{"num_hidden_layers": 15, "num_key_value_heads": 1, "hidden_act": "swiglu", "norm_place": "pre", "init_std_up": 0.0451, "init_std_down": 0.00504, "final_lr_fraction": 0.1, "train_tokens": 158500000}
Each number is 128 + 32 x the weight over the matrix's rms, rounded and kept within 0 to 255. Layers, rows and columns count from 0.

# layer 2 MLP gate, 256x96, rms 0.0777, rows 23-68, columns 48-95
[[113 168 164 136 143 133 120 170 131 135 156 108 150 149  91 122 128 131 121 151 128 173 194  72 141 108 130 126 111 152 155  97 161 143 173  88 151 151 119 112 138 135 120 136 157 108 137 130]
 [137 108 132 102 113  97 147 108 124 115 140 138 139 139 119 110 134 116 111 143 147 128 119 126 162 129 120 123 113 141 138 126 131 154 141 148 129 114 137 131 139 124 164 160 128 141 108 130]
 [158 156 145 126 148  94 139  72  91  47 140 154 138  40 129 117 137 140 140  90  62 103  84 165 139 106 147  92  92 128  94 137 110 162 166 108 116 119 137  95 106 104 171 152 116 138 118 173]
 [112 121  99 191 144 113 106 138 135 130 157 116 155 123 156  98 137 123 133 221 104 127  93 144 169 144 172 116 136 159  61 112  77  67 144 120 104 132  10 103 135 182 122 145 147 147 103 107]
 [133 102 123 111 142 128 154 143 104 133 109 135 172 142 126 129 142 152 121 143 140 120 136 140 124 110 112 135 154 139 151 130 119 148 124 155 136 139 126 141 136 121 138 139 118 137 132 114]
 [169 219 156 167 164 106 104 125 116  84 130  56 146 121 153 133 138 137 121 117 114 114 166 158 177  57 112  79 122 115 150  98 120 192 137  74 118 138  88  92 130 126 141 112 166 119 114 178]
 [156 147 160 178 116 168  96 104 132 119  90 120  92 183  89  57 106 152 140  88 200 110  98  77  85  74 149 123 131 122  73  89 165  69  98 117 147 111 191 187 150 142 108 144 140  43  39 164]
 [ 93 150  19 135 117 189 144 159  75  66 112  85 116 159 166 150 109 119 123 179 142  98 146 155 226 135  72 119 146  66 150 162 149 144 118 145  88 177 175 129 145 131  82 112 126 131 154 186]
 [142 164 176 169 113 103 116 166 134  83 137 118 115 141 166 111 146 118 103 142 101 163 113  95 131  83 156 111  83  84 103  77 142 144 145  52 104 130 152  98 174 121 197 161 155  70 106 198]
 [139 114 143 132 165  91 102 157 109 156 118 104  94 119 206 134 183 146 100 148 100 135 215 128 169 132  82 164 157 130 129  66 168  99 145 104 104 234 130 112 196 136 125 108 115 145 109 136]
 [132 139 152 164  63 117  96 158  93 120 198 139 135 179 103 121 114 162 141  74 185 109 125  99 143 102 153 133  72 120  71 162 113 132  82  85 129 141  64  85  62 144 171 127 132 143  81 135]
 [125 123 108  87  99 126 149 151 188 168 151 106 107 161 146 156 124 138 191  67 128 163 106  73  99 122 145 179 114 112 121 109  92 142  77 108 151 139 118 124 145 117 105  89 157 118  56 155]
 [109  80 143 114  65 173 106 117  84 151 153 133  96  83 137 102 119  99 108 117 123 118  92 131 131 118  99 135 142 182  98 143 174 166  90 206 102  87 121 104 176 125 116 131 115 144 132  89]
 [105 122 163  95 192  71 151 142 128 118 164 132 127 137 115 138 167 130 153 112 121 128 133 141 141 157 113 114 114  81 157 136 110  94 106 148 133 144 119 163 182 106 102 102 140 125 119 184]
 [ 66 152 127 104  89  64 185 143 118 156 119 143 108  70 132 127 142 118 171  86 109  86 170  82 154 141 110 104 110 111 109  97 106 131 135 122 129 140  86  87 181 103 124  88  71 131  22 119]
 [160 100 173 151 103 142 143 165 103 102 124  92 119 114 151 142 164 127 146 112 107 142 134 141 132 112  90 146 133 122 119 160  95 132 146 112  82 137 114 117 153 145 129 106 103 174  79 128]
 [152 132 146 123 102 126 118 124 151 136 152 157 109 132 127  97 168 157 126 139 104 135 158 126 159 120 143 141 161  91 110 150 112 116 123 118 149 107 131 114 131 127 135 111 148 145 131 149]
 [ 87  70 162 136 116  91 146 131 136 129 182 152 139 143 150 168 169  91 146 124 147 148 123 175 129  83  88 147 174 134 107  82 112 124 182 167 134 120 181  82 130  91 214 136 105 178 120 133]
 [115 155 134 133 139 147 104 126 120 130 135  87 115 126 134  98 120  82  79 104  96 151  89 122 138 104 104 121 142 113 137 102 157 176 131 115 113 129 174 126 184 131 138 137 121 125 136 142]
 [147 175  41  96 176 133  84  93 195 117 120  75 181 160 150  68 100 163 104  72 128 153 144 152 150 128 142 147 111 107 105  82 145 103  98  57  59 188 103 141 127 115 134 113  72  93 162 122]
 [115  73 127 120 199 164 137 156 175  80  96 109 114 164 186 172 132 118 115  87 185 129  91 129 107 131  82 164 145 136 114 175 100  88 122 131 164 127 234 111 120 131 132 185  81 111 134 132]
 [ 54 104  47 151 191  91 113   7 148 149  38 166 144  75 220  82  80 105  70  83 137 121 163 115  89 123 116 154 126 171 147 116 127 160 109 114  93 129 116 133 121  84 145 116 134 153 142 135]
 [134 152 154 183 218  63 116 200 116 102 136 165 182 222 117 174 189 170  88  96 118 137 143 130 106  95 185 117 102  89  84  61 176 132 159  81 143 139 116 142 153 186 133 110 121 152  97 136]
 [144 175 140  85 115  94 109 155 139 108  71  98 108 139 150 172 118 140 113  81 115  65 118 141 116 104 154 116  91 126 117  86 114 128 137 126  65 104 150 149 125 147 142 125 123 152 136 117]
 [148 165 171 122  84 150 194 144 124  79  95 122  91 217  86 120 139 127 178 112 123 143 126 147  93 106 187  68 145 134 113  85 123 115 132  71 169 199 120  86  78 186 187 125  94 129 121 178]
 [138 121 113 124 146 190 153 133 105 130 138 137 134 128  42 152 183 112 182 169 142 138 128 133  79 114 157  99 105 149 124  68 155 118 238 106 135 157 183 150 118 114  81 180 128 116  85 129]
 [131 131 137 150 153  78 100 171 108  99  95 115 102 116  78 141 193 113 175 126 138 145 132  27 114 118 136  42  44 119 188 132  73 152  98 120 137 203 136 116 214  79 107 108 132 125  85 149]
 [110 131  46 130 131 174 130 148 182  93 174  87 103 128 161  99 101 202 132 142 120 109 130 198 113  72 102  89 104 103 108 112 159 162 130 110  67 125 124 147 118  87 120 119 137 111 165 128]
 [170 140 214 145 200  92  99 179 171  96 116 157 156 133 173 144 168 155 118 152 105 131 139 137 156  85 127 166 107  99  23 122 136 137  96 105  80 191 106 133 120 130 177  61  91 141  68 165]
 [123 147 100  86 106 148 108 169 125 116 138 154  78  70 139 140  57 152 126 166 158 117 108 100 137 118 125  98 138 129 158 108 174 169  59 162 143 117 108 150 108 182 149 149 150 138 174 117]
 [ 98 126 135 129 113  30 156 146 100 128 122 187 130  67  79 173 155 132  39 152 218 115 170 128  84 143 120 187 226 174 229 143  88 114   0 142  97  77  93 127 115  74  99 131 204  90 143 157]
 [148 204  83 127 145 115 126 154 139 115 103  84 115 176 170 154 119  81 152  60  71 163 157 146 125  56 167  87 103  96 134 109 151 133 130  87  60 139 135  77 141  90 133 132 130 120  90 191]
 [113 127 133 118 129  85 107 152 151 147  81 155  98 150 111 153 119 139 111  61 121 190  64 139  72  75 163 112  37 114 117 146 111 109 137 134 143 170 138  62 132 141 100 109 132 125 143 147]
 [142 115 168 132 171 130 180 155 123 113 140  96 154 101 144 112 100  97  76 127 139 166  99 123 164  60 142  90 178 128 135 107 129 144 120 125 130 114 147 147 108 164 177  93 101 123 164  83]
 [116 161 111 107 173 165 157 123 159 126 142 121 146 146 148 127  93 138 128 122 160 127  93 146  98  96 128 110 134 148 127 159 144 160 111 125  97 139 111 155 126 131 139 139 123 131 147 152]
 [ 49 163  74  83 175 124 145  31 134  77  56 118 173 111 151  96  52 137  73 141 128 113  92 202 175  98 136 127 177  85  72 134  90 123 138 135 149 131 151 138 177 132 182 114 122 115 163 180]
 [115 163 141 106 101 107  96 141 163 162 146 134 103 187 168 143 131 144 152  93 128  93 153 115 142 127 114 127 100 107  94  96 178 184 150 101 125 132  74 145 152 147 163 111  66 135  89 124]
 [103 152 117 109 150 120 127 123 136 161 141 127 123 128 123 161 131 112  95 121 148 121 134 130 112 104 126 137 136 154 106 134 126 116 133 132 130 118 119 141  97 139 140 126 130 123 112 131]
 [143 122 144  53 134  68  63 133  79 120 148 121  89 148 150 173 118 110 133  78 110 140 138  98 107 148 167 123 150  95 103  87 137  85 140 121 124 149 119 157 163 143 149  66 127 154 140 176]
 [ 63  87 116  97 106 155 136 114 118 148  85 136 162 149 170  94 135 120 172 143 102 169 150 132 155 114 134  83  98 165  86 173  73 122 126  67 151 119 158  70 134 161 148 138 173 180 119 103]
 [ 70  78 130 135 188 107 125 136 120 188 160 124 180 178 104 119 142 122 134 172 184 122  63 173 100 182 148 112 137 162  79 100 132 152 156 106 166  54 147  96  96 154 165 110 123 124 137 162]
 [134 121 159 151 106  57 131 199 102 133  81 134 229  75 105 168  26  79 136  63  49 110 122 167 163  71 152 191 149 143  88  34   9 106 167 153  51 109 103 133 140  98 174 107 165 153  27  84]
 [140 145 142 128 137 129 132 146 101  93 103  92 193 159 103 137 120 144 106 120  90 146  69 134 157 115 125 100 117 115 178  84 130  90 125 106 133 145  96 138 156 146 169  17 106 113  92 171]
 [105 135 162 141 130  48 131 191 100 183 146 185 101 193 193 126  98 118 120 139  86 142 102  51 188 122 159 124 113  91  81 129 225 104 142 162  69 145 164  78  80 155  77  68 166 123  62 191]
 [167 111 127 160 106  68 174 129 130 147 158 146  88 130 137 117 168  85 154 103 172 163 158 133 159 133 149 136 136 122  99  76 141 137 128 101 113 143 113 106 166 179 102 124 124  93 101 157]
 [126 100 192 185 125  91 132 192  46 138 195  76 150 168  61  81 133 198  91 174 152 131 120 150 143 155  96 145  97 112 144 124 152  70 128 188 160  88 130 121 122 107 139 122 105 109  86  88]]
# layer 2 MLP up, 256x96, rms 0.0767, rows 23-68, columns 48-95
[[104 182 127  77 126 124 110 127 104 121 100  86 178 102  98 116 101  82  91  91 109 104 122 152 128 170 156 130  94  99 115 108 128 121 133 139 100 142 149 157 114 166  99 187 119 143 131 138]
 [144 126 106 149 123 138 150 138 123 113 148 114 116 138 145 143 141 122 124 139 127 119 122 102 162  93 136 121 127  96 124 168 141 122 162 130 131 141 153 150 127 149 108 116 121 129 151 133]
 [104 227 153 133 124 152  81  67  89 201 160 161 169 179 149 123 121 127 123  90 113 108  57 105  59 129 158 164 170  53  97  59 124 136 138  63 111 107 184 118 179 122  80  81  60  72  82 154]
 [ 87 166  97  82 102 170 116 104 118 106  98 116 121 143  79 126 153 166 134  75 154 125 148 104 159 106 100 104  98  87 146 106 221 143 156 165  94 141 205 133 140 136 166 147 116 114 130 118]
 [112 166 127 145 123 117 113 118 141 148 179 133 110 109 138 136 141 123 124  88 122 134 136 142 138 170 140 121  92 110 101 136 129 110 104 134 138 109 134 106 117 125 129 130 165 109 123 141]
 [136  57 134 112  83 192  87  99 133  98 105 184 140  72  32 131 113 155 154 168 151 104 100  76 152  98 171 106 133 179 126 151 128 105 134 199 208 105  98 173  84 137 121 175 130  97  77 156]
 [149 173 145 171 115 110  94 108 165 130 104  74 109 156 156 104 119 122 150  86 148 116 126 114  94  99 158 120 165 126  92  90 141  71 137  83 109 132 154 134 186 144 143 138 113  32  86 152]
 [126 109 149 140 144  87 135 147 128 159 166 150 143 135 103 120 130 121 118  99 157 147 119  87  71 118 137 135 167 159 136 133 133 131 167 125 140  95 124 161 124 190 136 134 128 147 118 111]
 [131 125 119  90 174 211  97  63 157 179  45 107 195 128 102 162  79  99 125 112  50  94  56 190 131 146  64 160 216  48 123 222 129 205  68 140 190 138 107 116 154 185  63  61  99 204  77 113]
 [125 167 111 152  95 217 141  91 148 123 167 119 152 116  89 133  60  79 144 103 124 136  57 161  88 160 168 103 108 117 135 182 108 131 119 178 134  92 102 119 100  96  83 126 164  79 208 111]
 [135 164 118 159  68 106  83 131 119 105 187 101 167 143  98 118 104 170 133  52 167 107 109 115 155  93 120 119 102 106  69 175 127 163  77  94 153 146 112  49 117 111 156 129 145  99  81 152]
 [175 213 167 183 116 131 103 147 139 116  79 123 106 127 182 142  88 103 119 127 113  83  69 132 146 157 111 150 139 152 103 126  34 120 172 107  88  39 126  65 175 139  97  98  56  96 103 194]
 [151  81 139 119  65 163  97 125 108 150 159 123 102  80 149 100 115  85 116 123 104 110  95 156 165 101  87 130 132 148 108 142 160 156 105 202 109  86 121 111 196 118 105 135 113 138 104  96]
 [132 147 120  97 167 108 120 147 120  96 169  96 147 136 139 109 132 157 115 163 119 139 133 151 123 136 108 118 104  98 128 127 127 112  97 156 121 131 140 141 161 126 138 113 139 121 149 174]
 [154 123 107 139 109  88 185 167 100 158 123 102 118 173  97 141 145 127 105  95 168 113 122 128 118 178  80 185 147  84 141 146 105  85 173 154 160 191  86 170 180 178 113  96 109  95 125 133]
 [149 129 117 119 107 109 123 143 135 102 123 108  98 145 136 132 130 143 174  74 151 155 177 166  99 141  93 157 140 127 124 135 100 120 147 158  84 149 143 128 155 152 134 117 120 128  81 154]
 [123 139 152 120 122 154 135 156 121 163 174 100 134 165 138  91 168 122 111 124 121 110 163 155 151 114 146 107 113  93 142 139 106 163 134 103 140 121 133 129 108 130 135 130 160 138 131 129]
 [102  98 124 142 166 110 137 107 156 153 164 170 136 126 140 145 146 114 100 130 154 195 109 177 102  92 128 137 186 129  99  71 136  90 131 197 123  96 139  83 141 100 188 124  99 148 132 157]
 [121 127 148 135 133 139 101 122 153 102 129 123 116 125 159  61  65 111 102  95 119  83 127 145 191 139  63 135 155 160  88 113 157 160 108 138 106 147 184 100 149 129 140 140 126 128 157 115]
 [ 65  57 182 112  74  81 131 163  83 179 171 151  99  99 108 170 173 128 156 147  94 113 134  94  91 142  86 129 105 117 125 177  90 122 164 179 173  74  93 115 139 111  92 150 186 161  77  96]
 [163 146 137 116 121 122 105  88  85 161 173 166  96 122  55 110 130 151  66 154 113 141 170 110 148 127 152 112 132 140 140  88 127 160 160 141  89 165 103 136 119  99 108 111 144 140 103 101]
 [121 119 199  67 131 147 133 170 177 144 162  86 122 124  15 177 162  87 196 180 150 179 116 215 209 170 114 125 129  41 119 144 138  88 146 164 164 154 108 148 126 160 101 141 137 133  96 132]
 [152 109 127 127 181  85 115 183 142  99 131 105 187 186 138 183 200 157  62 119  92 127 105 170  89 130 186 132 128  73  74  97 172 152 148 101 114 115 113 116 129 185 148 103 127 149 116  86]
 [143 159 133 100 158  89 138 149 160 114  63  98 169 135 135 140 139 100 111  85 151  48 119 111 111 114 155  60 120 109 142 110 134 145 108 185  90  72 163 121 130 145 159 155 131 149 148 107]
 [119 117 103 120 111 107  85  90 121 145 136 113 160 100 142 182 112 134  86 146 139 123 166 114 104 110 110 159 149 135 144 178 104  91 146 147  82  92 135 180 172 124  86 131 144 132  85  76]
 [125 133 124 140 139 174 176  98 101 141 146 160 137 142  64 169 158 145 135 155 123 149  90 154  99  90 188 111 119 153 120 104 162 132 174 125  95 142 176 123 119 103  87 169 142  72 100 133]
 [122 140 139 167 123  66 123 117 127 132 144 135 139 107  86 118 189 110 142 149 113 124 125 134 110 133 104 123 136  93 140  86 118 131 152  92 117 175  84 129 208 110 127 108 158 100  73 138]
 [211  56 109 150  87 133 130 154 128  80 117 113  87 169 180 103  83 173 228 158 127  89 141 172 123 119  79 138 154 125 123 116 128 191 121  77  86 129 149 201 128 105 134  97  61 168 133 118]
 [166 147 118 122 180 117  19 167 122  96 110 155 137 125 116 176 192 172 153 204 130 126 159 105 165 104 162 195 168 119   0 154 151 206  82 145  83 154  96 121 101 139 158 179  82 159 125 144]
 [125 163 123 106 121 120 102 160 166 135 125 116  81  88 103 148  84 137  81 135 132 107 115 134 154  89 107 116 139  85 182 133 141 178  93 149 127 131 106 165 137 138 162 108 125 131 195 113]
 [155 160 147 159 100  94 145 203 110 127 128 196 119  51  95 167 108  85 100 170 127 128 116 128  76 124 144 123 164 134 168 121 120 130  71 136 113 120  96 137 142  56 108  74 152 101  92 159]
 [ 75 153 153  47 148 134  87 125 175  75 173  66 161  96 141 112  96  87  99 113  71  72 104 193 102 240 117 100  77 132  58 110 134 128 230 216 119 129 152 148 158 161 125  75 103 181 202 111]
 [ 89 124 139  84 123 116 152 110 142 163  70 130 157 135 144 122 172 111 151  88 133 172  26 135 125 135 136 146  80 118 133 135  90 147 119 148 123 174 114  69 112 125  69 119 101 132 159 160]
 [100 121  58 103 132 102 113 121  96 117 128 147  78 102 118 160 157 121 116 118 183  95 141 129  94 144 130 140 147 116  79 172 120 178 159 140 145  31 119 151  67 134 140 117 144 160 146 118]
 [131 115 120 150 147 146 143 114 134 164 174  89 104 134 141 163 153 119 113 107 150  86 142 120 113 135 130  95 151 126 127 139 115 116 139 112 150 114 112 141 138 133 133 167  94 139 145 144]
 [ 93 167  84 105 154 169 147 100 136 122  99  93 155 104 189 113  57 142  69 156 120  69 142 211 177  90 132 127 131 106  84  83 127 132 118 150 130 138 148 111 193 105 138 145 116 131 112 181]
 [144 128 180 117  99 129  99 135 153 172 145 120 109 158 168 130 150 149 123 100 117  89 149 112 110 131 136 141  89  93 133 140 138 164 177 106 107 115  59 139 144 153 156  98  76 104  79 102]
 [133 147 132 132 134 140 120 119 147 117 142  92 135 150 172 152 124 128 115  89 142 131 136 134 127  89 112 126 156 115 119 138 144 114 119 114 110 124 160 130 161  86 108 157 123 144 127 151]
 [119 168 172  48 115  89 117 103  95 122 149 120  74 138 127 136 102 135 115  73 123 175 123  98 109 123 159 107 157  82 110  83 130  70 155 130 134 138  82 140 151 155 172  87 128 133 159 163]
 [132 138  99 129 137 120 139 125 117 150 174 126 114 113  93 135 100 162  95 119 149  69 111 125 118 153 136 108 117 126 137 110 199 165 167 198 101  98 120 157 147 116 112 154 100  96 135 103]
 [138 190 140 109  36 103 170 111 146  22  85 111  94  28  98 152 124 141 120 114  80 105 165  85 147 117 103 134 137  15 184 163 165 146 138 109 110 134 125 138 150 138 141 155 122 110 101 123]
 [139 141 178 112 127  67 122 186 146 118  83 124 188  96 113 146  83  96 126  71  51 130 117 163 175  67 154 186 148 120 102  80  42  90 146 146 104  88 111 148 143 114 158  85 148 102  62  99]
 [145 214 166 130  82  59 129 147 135 136 179 128  75 132 122 134 153  93 150 138 146 144 173 126  91 132 121 227 148 146 102 161 125 183 109 150 192  47  85 132 146 144  78 205 183 134 167  97]
 [136 102 144 106 119 158 141 114 123 111 146  80 109 123 119 141 129 155 119 180 154  73 110 134  86 126 103 145 182  92 113 129 110 136 136 147 137  99 148 150 122 130 169 180 114 111 152  44]
 [174 124 124 176 115  70 171 123 134 128 157 129  77 121 131 101 161  88 125  93 166 165 150 132 186 118 136 122 162 131 102  76 139 131 102 110 113 157 107 142 169 154 111  90 123  99 120 115]
 [ 91 110 185 175 171 119 132 140  86 132 157  89 163 122  94  73 145 144  65 174 128 140 136 148 138 168 105 134 100  66 164 113 141 112 111 173 173  91 151  72 122 106 131 159 123 115  98 105]]
# layer 2 MLP down (transposed), 256x96, rms 0.0722, rows 23-68, columns 48-95
[[125 124 118 137 140 147 105 143 131 114 136 117 124 150 140 121 135 158 127 138  94 183 172  53 134 110 125 144 136 144 141  96 142 173 151 113 152 117 127  87 135 139 161 108 174 129 149 114]
 [136 112 119 108 122 125 145 118 124 135 140 127 135 132 122 141 126 105 112 154 135 127 105 116 165 125 136 115 121 118 142 129 150 126 158 140 141 136 136 143 126 138 131 133 110 134 123 134]
 [137  20  86 141 140 130 177 177 173 121  97 128  77 114 117 132 126 117 132 192 133 160 224 112 172 161 100 100 125 179 114 168 156 115  71 185 134 121  84 155 125 151 166 110 152 150 173 110]
 [117 140  73 159 152  94 126  93 167 165 162 124 150 139 145 118 109 113 111 208 106 116  66 165 173 184 191 119 131 151  64 109  82  54 177  99 125 151  18 141  85 162  78 138 113 127  91 115]
 [149 118 125 122 139 115 131 137 138 106 149 145  88 132 137 150 112 110 164 127 114 118 137 101 132 137 162 124 120 139 118 138 122 133 155 111 158 100 156 127 114 113 135 118 139 117 127 147]
 [131 251 180 157 178  75 140 128 106 103 153  48 119 159 218 133 174 121 132  73 127 134 171 220 120 114 101 112 112 111 137  88  98 163 103  50  81 159 125  38 143 121 125  91 155 144 168 140]
 [ 94 162 120 146  72 105 119 124 112 128 185  90 173  80 175 182 177  84 124 146  87 143 164 180 157 169 120 121 136 149 146 145 141 118 156  80 121 145  84  77 161 119 140  81  82 182 159 110]
 [106 124   0 138 143 196 126 151 111 101 128 114 101 182 141 156 116 137 104 154 188 111 133 133 176 162  67 126 130  93 144 163 130 126 104 128  97 144 153 125 142 129  98 103 127 154 150 154]
 [113  86 158 137  89  66 171 189  91  72 181 149  73 112 141  92 161 157 145 125 209 154 186  87 126 123 190 108  38 180 157  61 130  77 173 144  80 105 122 120  86  70 137 182 156  97 154 124]
 [ 88  83  94  88 168 103  87 139  95 123 117 163  88 157 142 115 167 190  79 159 192 137 229 119 178 172  62 168 181 138 157  75 163 133  84 114 149 189 143 147 147 156 139 162  90 148  94 118]
 [123 180  99 157 156 147 182 106 136  74  86  52 187  63 150 148 140 145 107  78 107 120 112 143 141 106  69 116 164 119 144  83 113 125 121 138 146 140 154  78 205  47 105 123 175  74 146 133]
 [160 123 134 102 166 109 117 135 100 122  97 150 109 127  75 129 154 130 128 147 158  98 110 203 169  80 168  92 166 127 133 117 194 112 147 153 122 116 150 181  61 113 157 135 146 137 209 107]
 [155 167 137 134 156 151 173  88 170 120 122  93 129 125 149 100 159 140 105 114  90 109 150 164 165  77 148 104 105 110 121  75  87 122 137  61 146 112 126 118 113 144 126 144 128 112 124 133]
 [136 143 101 114  86 135 133 123 156 110 135  86 159 120 128 109 123 121  95 120  91 171 116 134 142 147 101 138 133 133 111  95 155 145 131  79 139 128 135 122 128 142 143 111 130 143 151 139]
 [ 61 150 140  94  91  61 140 134 132 140 103 129 115  51 123 135  83 126 172 132 125 117 175 107 147 145 102 103  67 129 104  99 130 168  88 121 126 102  90  72 167 107 115 102  99 145  41 137]
 [108 104 117 141 163  95 138 116 139 158 102 115 164 112 124 118 110 119  92 186 135 105 120  87 120 110 162  79 146 141 137 114 162 151 109 111 172 128 124 105 125 117 104 125 133 108 168 118]
 [136 134 143 128  91 136 137  87 113 124 113 164 131 105 109 103 124 143 123 144 142 116  85 147 112 103 111 142 153 129 123 148 140 133 155 142 127 136 127 120 137 117  85 160 149 142 124 129]
 [147 178 105 124 155 163 114 139 123 107  73  71 117 126 101  76 124 144  72  92  91 119 114 120 121  92 196 133 143 133  92 151 139 142  94 107  94 146  96 122 131 138  69 149 128 127 134 207]
 [128 134  92 137 117 147 136 134 128 148 117 119 141 118 110 165 163 134 140 165 135 161 146 113  71  88 160  99 114 123 174 154 107 104 125 122 121 112 101 166 112 112 122 126 144 152 113 125]
 [186 166  57 106 202 128 150  85 156  92  77 114 150 123 165 129  89 156 127 110 196 159 118 182 180 153 158 148 136 120 109 103 135 132  71  90 113 155 138 165 113 130 144  96  49 118 149 158]
 [108  72 108  91 161  96 110 168 144 104 121 128 104 216 137 165 139 140 115 123 169 157 100 116 138 150  93 174 153 140 127 169  80  85 134 153 118 123 215 154 129 137 101 171  93 124  96 114]
 [ 78 118  47 140 137 150 121  48 147 129  92 184 108 123 168  77  75 175  64  70  95 108 155  43  63 101 143 141 112 186 164 158  96 176 118 110 146 115 120 135 129 110 164 128  99 149 130 120]
 [126 138 126 128  57 174 135  56 120 108 146  87  85  58 128  71  41  67 186 155  97 122 149 180 153 133  59 101 159 126 140 182  85 126 102 148 148 172 135 108  95 131 106 117 133  88 150  89]
 [ 94 153 171 197 100 118  99  99 118 115 147 142 105 106 134  87 156 115 135 144  62 135 146 139 187 127  97 159 150 122 152  95 134 130 130  66 176 150  98  93 122 145 123 120 138  62 122 144]
 [127 132 138 140  83  73 186 142 143  84 134 137  95 180  91 113  98 112 153 140 117 124 143 115 105 101 181  94 135 141  97 109 107 114 149 108 144 171 111 131 120 166 171 128  98 134  87 155]
 [173 156 134 115 120 141 110  89  32  93 121 124 132  94 163 110  65 124 125  87 120 145 110 158 132 129 103 146 138 122 160 166 141 161  70 143  95 128  59 102 136 132 134 101 144  82 141 110]
 [113 112 133 108 120 228 136 105 150 131 138 122 140 158 187 143  82 123  97  77  99 107 117 163 177 126 130 174 143 150 112 125 155 126 157 138 120  68 161  99  52 168 114 181 123 120 163 153]
 [ 41 188 141 129 133 137 132 110 189 137 138 119 157  91 124 148 172 138  39 126 161 114 105 110 134  98 102 102  85 107 130 128 129 105 108 145  83 152  90  82 122 129  83 145 155  87 128  86]
 [ 92  70 163 153  68 126 234  89 124 164 143  84 131 107 183  75 106  46 107  39 105  90 134 157  92 128 131  70  94 143 249 163  88  69 168 123 144 127 127 153 157 133 114 101 179  91 126 108]
 [140 152 125 192 197 107 163 123 106 169 103 130 132 166 152 140 151 110 130 106  77 163 139 148 112 124 132 128  93 112  82 124 118 119 157 110 115 140 158 113 145 108 107 172 132 137  68 156]
 [131 113 172 145 126 186  92  89 131 139 129 103 131 189 143 112 121 136 205  92  43 131 130 111 164 122 155 117  35 114  66 124 149 115 205  90 115 190 169 156 120 175 111 144  85 189 122 119]
 [160  91  67 173 129 118 160 150 124 161 114 173  89 192  93 155 140 169 161 181 145 135 147 109 150   7 145 133 172 118 202 157 117 145  71  37 129 123  99 144 110 115 134 169 115  83  45 126]
 [136 140 128 155 116 141 156 135  96 108 192 102 140  68 155 130 140 132 132 219  86  69 215 141 178 162 126 146 211 101 136 116 163 114 142 120  83  84 116 171 137 142 196 126 172 137  93 123]
 [154 123 175 168 143 120 173 161 149 166 127 102 164 153 138  98  69 130  86 114 129 194 118 150 150  97 132  98 156 182 150  97 139 107 102 126 170 176 147 146 154 154 127 121 112 127 150 142]
 [131 165 140 106 116 153 146 140 136 113 124 134 135 139 132 103 112 151 161 124 144 129 124 156 110 128 132 132 108 131 144 128 137 133 126 114  97 184 127 123 111  97 118 117 134 122 132 127]
 [214  75 168 170 132 127  93 212  99 160 156 137 102 181  86 165 233 110 179 139 115 167 144  59  82 148 145 145  69 130 143 155 152 151 139  86 112 105  93 150  53 140 106 132 134 129 133  79]
 [169 148 147 172 102 167 132  96 160 160 152 107  85  97 148 139 136 145 101 106  48 137  91  99  92 142 143 144 152 116 103  93 105 158 161 102 145 149  64 125  86 149 118 184 113 117 134 158]
 [135 138 142 119 106 127 104 123 160 115 115  99 127 131 147 138 131 138 146 104 148 128 147 128 136 108 108 142 137 113 116 116 122 116 127 138 115 134 147 129 153  99 113 139 127 129 142 164]
 [149 146 168 144 156 148 180  96 124 106 157 139 164 126  94 114 157 116 128 130 163 165  88 170 127 112 137  71 165 109 174  87 137 160 146  62 133 158 119 128 152 122  86 137 147  93 188 172]
 [ 49  80  69  89 145 110 136 135 140 156 105 130 136 161 155 123 125 145 176 151 125 179 165 140 130 125 142  75  95 155  84 171 118 106 131  85 168 130 187  90 137 149 147 114 159 178 104 112]
 [ 90  57  86 121 188  59  82 159 127 193 171 169 174 187 139  95 109  95 167 150 144 115  95 147 102 161 163 108 150 179  60 127 127 139 139 125 146  74 173 155 110 134 143 132  93 166 171 130]
 [124 149 129 110 122 161 152  65 167 127 155  93  37 142 132 132 224 153 148 200 189  91 130  88  98 203 172  94 100 115 108 160 206 101 131  83 177 141 143 140  83 150 125 155 108 126 207 159]
 [103  71  96 113 160 159 123 115 121 104  74  77 159 133 125 113 106 172 130 110  64 103  71 121 136 144 109  38 118 142 153 115 113  82 153 102 115 215 128 130 146 141 193  54  80 143  83 160]
 [101 137 179 147 150  52 131 137 110 175 157 193 116 174 191 107  81  81 115 160  76 135  97  67 169 157 148 113 119 116  97 166 184 121 169 140  69 130 137  75 105 156  31  38 158 141  94 176]
 [139 156 149 134 175 132  55 103 103 135 117 131 124 111 155 119 121 155 116 188  62 120  96 121  75  84  83 101 104 131 166 182 107 125 141 150 130 131 152 123 110 110 134 136 134  88  91 140]
 [134 157 106  74 174 126  92  69 184 103  87 188  97  74 194 170 121 125 176  76 117 132 149 116 100  91 170  90 169 122 116 144 134 157 140  83  84 174 116 148 164 125 114 106 136 135 146 167]]